From a checkpoint of a small transformer trained on Wikipedia: learned and rotary positions.
Each number is 500 + 50 x the weight over its row's rms, rounded and kept within 0 to 999. Layers, rows and columns count from 0. Numbers have three digits each. The size before them is the row's rms in percent of the matrix's.

# layer 12 attention output, 96x96, rms 0.115, rows 68-95, columns 0-95
112:499471493476563484476500472508534509582489490485526520480488512504472504515493565546513468563477529498516503519501484559498484468520492509502517546547480520524520511500453486474508478486510525559547483408451379522436573407428468610540424537528456588360423525553730413411566484530507489533
091:538512510546573507458516483487498440480489493535494471492525502494496508520538486515457519542482489524486481462484547523464520499477507537553544471476481519460472470476451504487545451451497498499448486363460533595405423523486549446580437495410555464504538414338539569592588392627525353469
084:516532510522525500479478465537448508543468518511467513486499500519443510487489461482498512513467483478507495505488481506550498538499527523478479508495548473483479513511463507531572426422462495578481481547453422620545474567365389610490511369553424354634563587446536531422550464537493544602
097:456496455423505469541520531509562471462498474511465461449485517493506453460477549534520488450502501534545501530486506509491485498501481494453485532540548503510544513533475478582480493572484479515495481516532590505394652517350528527520496411470411404564406579550533476463575580677422522553
110:489478479504492489514511463492504488505492493475472499507519497474528471496472503501483481539512485525508493509554483526495474465475465495507523453526509477518501477481488512478484532500468501617491493532530342537425457486564523551369450473463591562450541334558466524472425473470447427238
099:548493545515453577475482479492483499466479518536535527519521490503529527533497454480469507501484513496492460504474456527469494473512507524483509523511537528542490513464495507519496512516460523567488393402633555486635646523576502442575528431444397544453481617638542458479462479370503596575
079:471435430470543444540438522563547483501555459515467461475522552445544462443465532537514476479570559476460471555532463584484518482527505522486511509498514472514544477533479526524511491498533493550429416465545436516508579553452534511294494450543352396489438517547518487458418448474387577479
105:463529458487506469563500558512517539486540480471514482496510537478517490500510505507512469486487532489516530457513522496458468500483520499486489517512517522487520541491510524480490526477524480478435518365589481561614504395490494403403480493517560472563568503626675532469646509486459329399
080:529503504520478526489498519493464514529442494549523525523499525551512496499498490496504483504472482547588448499481514535505451473460471498508516482444486469445516444478504473547489446490505485547541394425487582429602529442508459353483571544613567286460552439547508458393479584513510482606
100:425503467456486459491493493558544495470564475471442469457531505451492477483533524506570509476550521460536508492527497556494508438585476556482524557473491492450472553608417452523524473510511513548482592529450397460604424444435438500482574436540508427391452545452440452556413576445435504355
105:480484475470473490526503517483486510497544496475486512497499507489516506486539487520490478489505469495515454517510475508490530471489489511490483468463523518494529515498504503494472489512521498550414442435442481604465440622504593576546606675393445432654577394422531442557556536605528624470
084:449453433499533402536465499529526497509515467537402484470565544474509428460481533520481459503556508485510471524511473527558512483518452502517500497508484443525482483565512483538519484507493527400436603444412409565444483388417570472495456471461419446529455526494575514673504442516619579424
092:536533540537493458424482517456481460549516531557560523539487494540393536510496517509437499562509520532469482498535492450540543496487535499493531524545471497494452515512462466489515431523506486482543414602546455471491596542488549548477545600558432371536371453544348537561548490536652450545
120:521526488502500542535452459465471547495499495488451505493544524497526472500513473473483527524485460492514467540508497525515470493459481471546474506484512516473525470463501550474491470518521499559502432494589341546512523545446503606568333548628446566358624397417491542506511583567432426526
095:540484514454514499453506498478446509491490523519529530492468466554501551498527494519529536519477436472471493482490483449509526491499502482479487452539495532485526471472494492479494463508513487411457458583622490475514533561498573480534500402447524534481403426498551431481633319389675636502
069:472525508485528535546516502482480505436573470460539485517487495465556485506478470500520464485503494519491527506453495437486511467444480499474489465451552461511538507477553487504480547489457468527433465429397621514495547452537483501504529524587398502301391504688478422472528473463537372458
107:523497509497520481467512506510518491515483504502492522482502526504470525476518548544497468513485515475516519481495461493489444530470518483468492496533531465501480508504469506513496479479496518420502423537581418471556539609383588517376522395351628505441579440498387516429495591562353468613
091:493495486487492437469478516470530478542514517508484495456454469511490487558501514491484538557534498518476504486461510425503526469483519453531492486508457537475479488490519496469512489490488484514616554470506548500513487470595455614545500379454569437457607441648587488570590638636481363565
110:496502516513531469494478465524496556490525502492490523489510504495492510451529504519510469520521582461484442523525507530541488444493480471535534511481439507455487455540478532461532464479507511413526530594452580434607646508562567498574418401432516506700514417477482596437371533479584499482
104:476491480508473491508523520531502531506524508499485524490516525480536506498492523494526459510494531499525518509516508508496465537530465492439494504502544459540507506526509497503487482512486485420368515546407472394461501525683506445371405411610558457542519527609572377369576405548549467518
118:521502499514501494497536515520485495541496519484531518466510565514476552515497566525479487566458480493494488498511489494477444499467507505500514457470531472507523491476492521477498509451507487540522541635482502535433605447563487331566369593411430510543450602423453458612521459416326503447
089:487454458477460438530459516542560529524461510480477544479531548504507522524462498472507542494574500521515508450477509484492558517497510564496467523542493470495505581524560470507447505527503519473438521386570420583543422385445536444484512585543272539546586472467488466466482646482572525477
102:505514532485467505483514478475508480507532492498492487519473507511498515549494516500488513490513479531496514545521494473503511491502534514525488517542466517515509465481513499472482549489513470549533388477588486400613428380593596534473453445592359380533398407499396581618502516567516644505
109:479485473523505518521516488529525502475531488462496465512526467461515500494509470474483511492492462548470536496474498476463524525536493486526460504463522478519496512506510535489532511517495498396505389595459497449302571539399444449516412552659397573457614553599449463592494595452484548465
092:497541505540561538493473472527549484486517492510522480496528541448470510481497500506531493498532491440438491476476485478479501559476554495509497500557523483495449522481464492512507495508519511596437588507563509502487483520558501466490401560398463407327565623355614353512438521613546520528
118:493443484491505491501523461486510481464488457456483507496507455489499468540476511522525515527513483482462493503484497528480515438517471490512510457495472549501522480517483522510484512511494538453312532503462542457591656616510582656572418504421466457471504577518485335495448505439549384553
093:501456531514511528484497509513484466494525482503508522530507496520519496493552466485491468518520523451451433512498541539480483473499482506494531481473478491486542457530494505473479511497506551511554625474433679459453467561402620519428496536672523516563549463437519465609390457454440661461
094:469531510495511489517526506496523440507476494518524471507483472490473501468454480478520479493479491611542531492433492500461492492501572501499488512435509476482498510480508490508501489456550431425530535465555349606395581518541478484481491476465362517582440399666460475412586556549487644468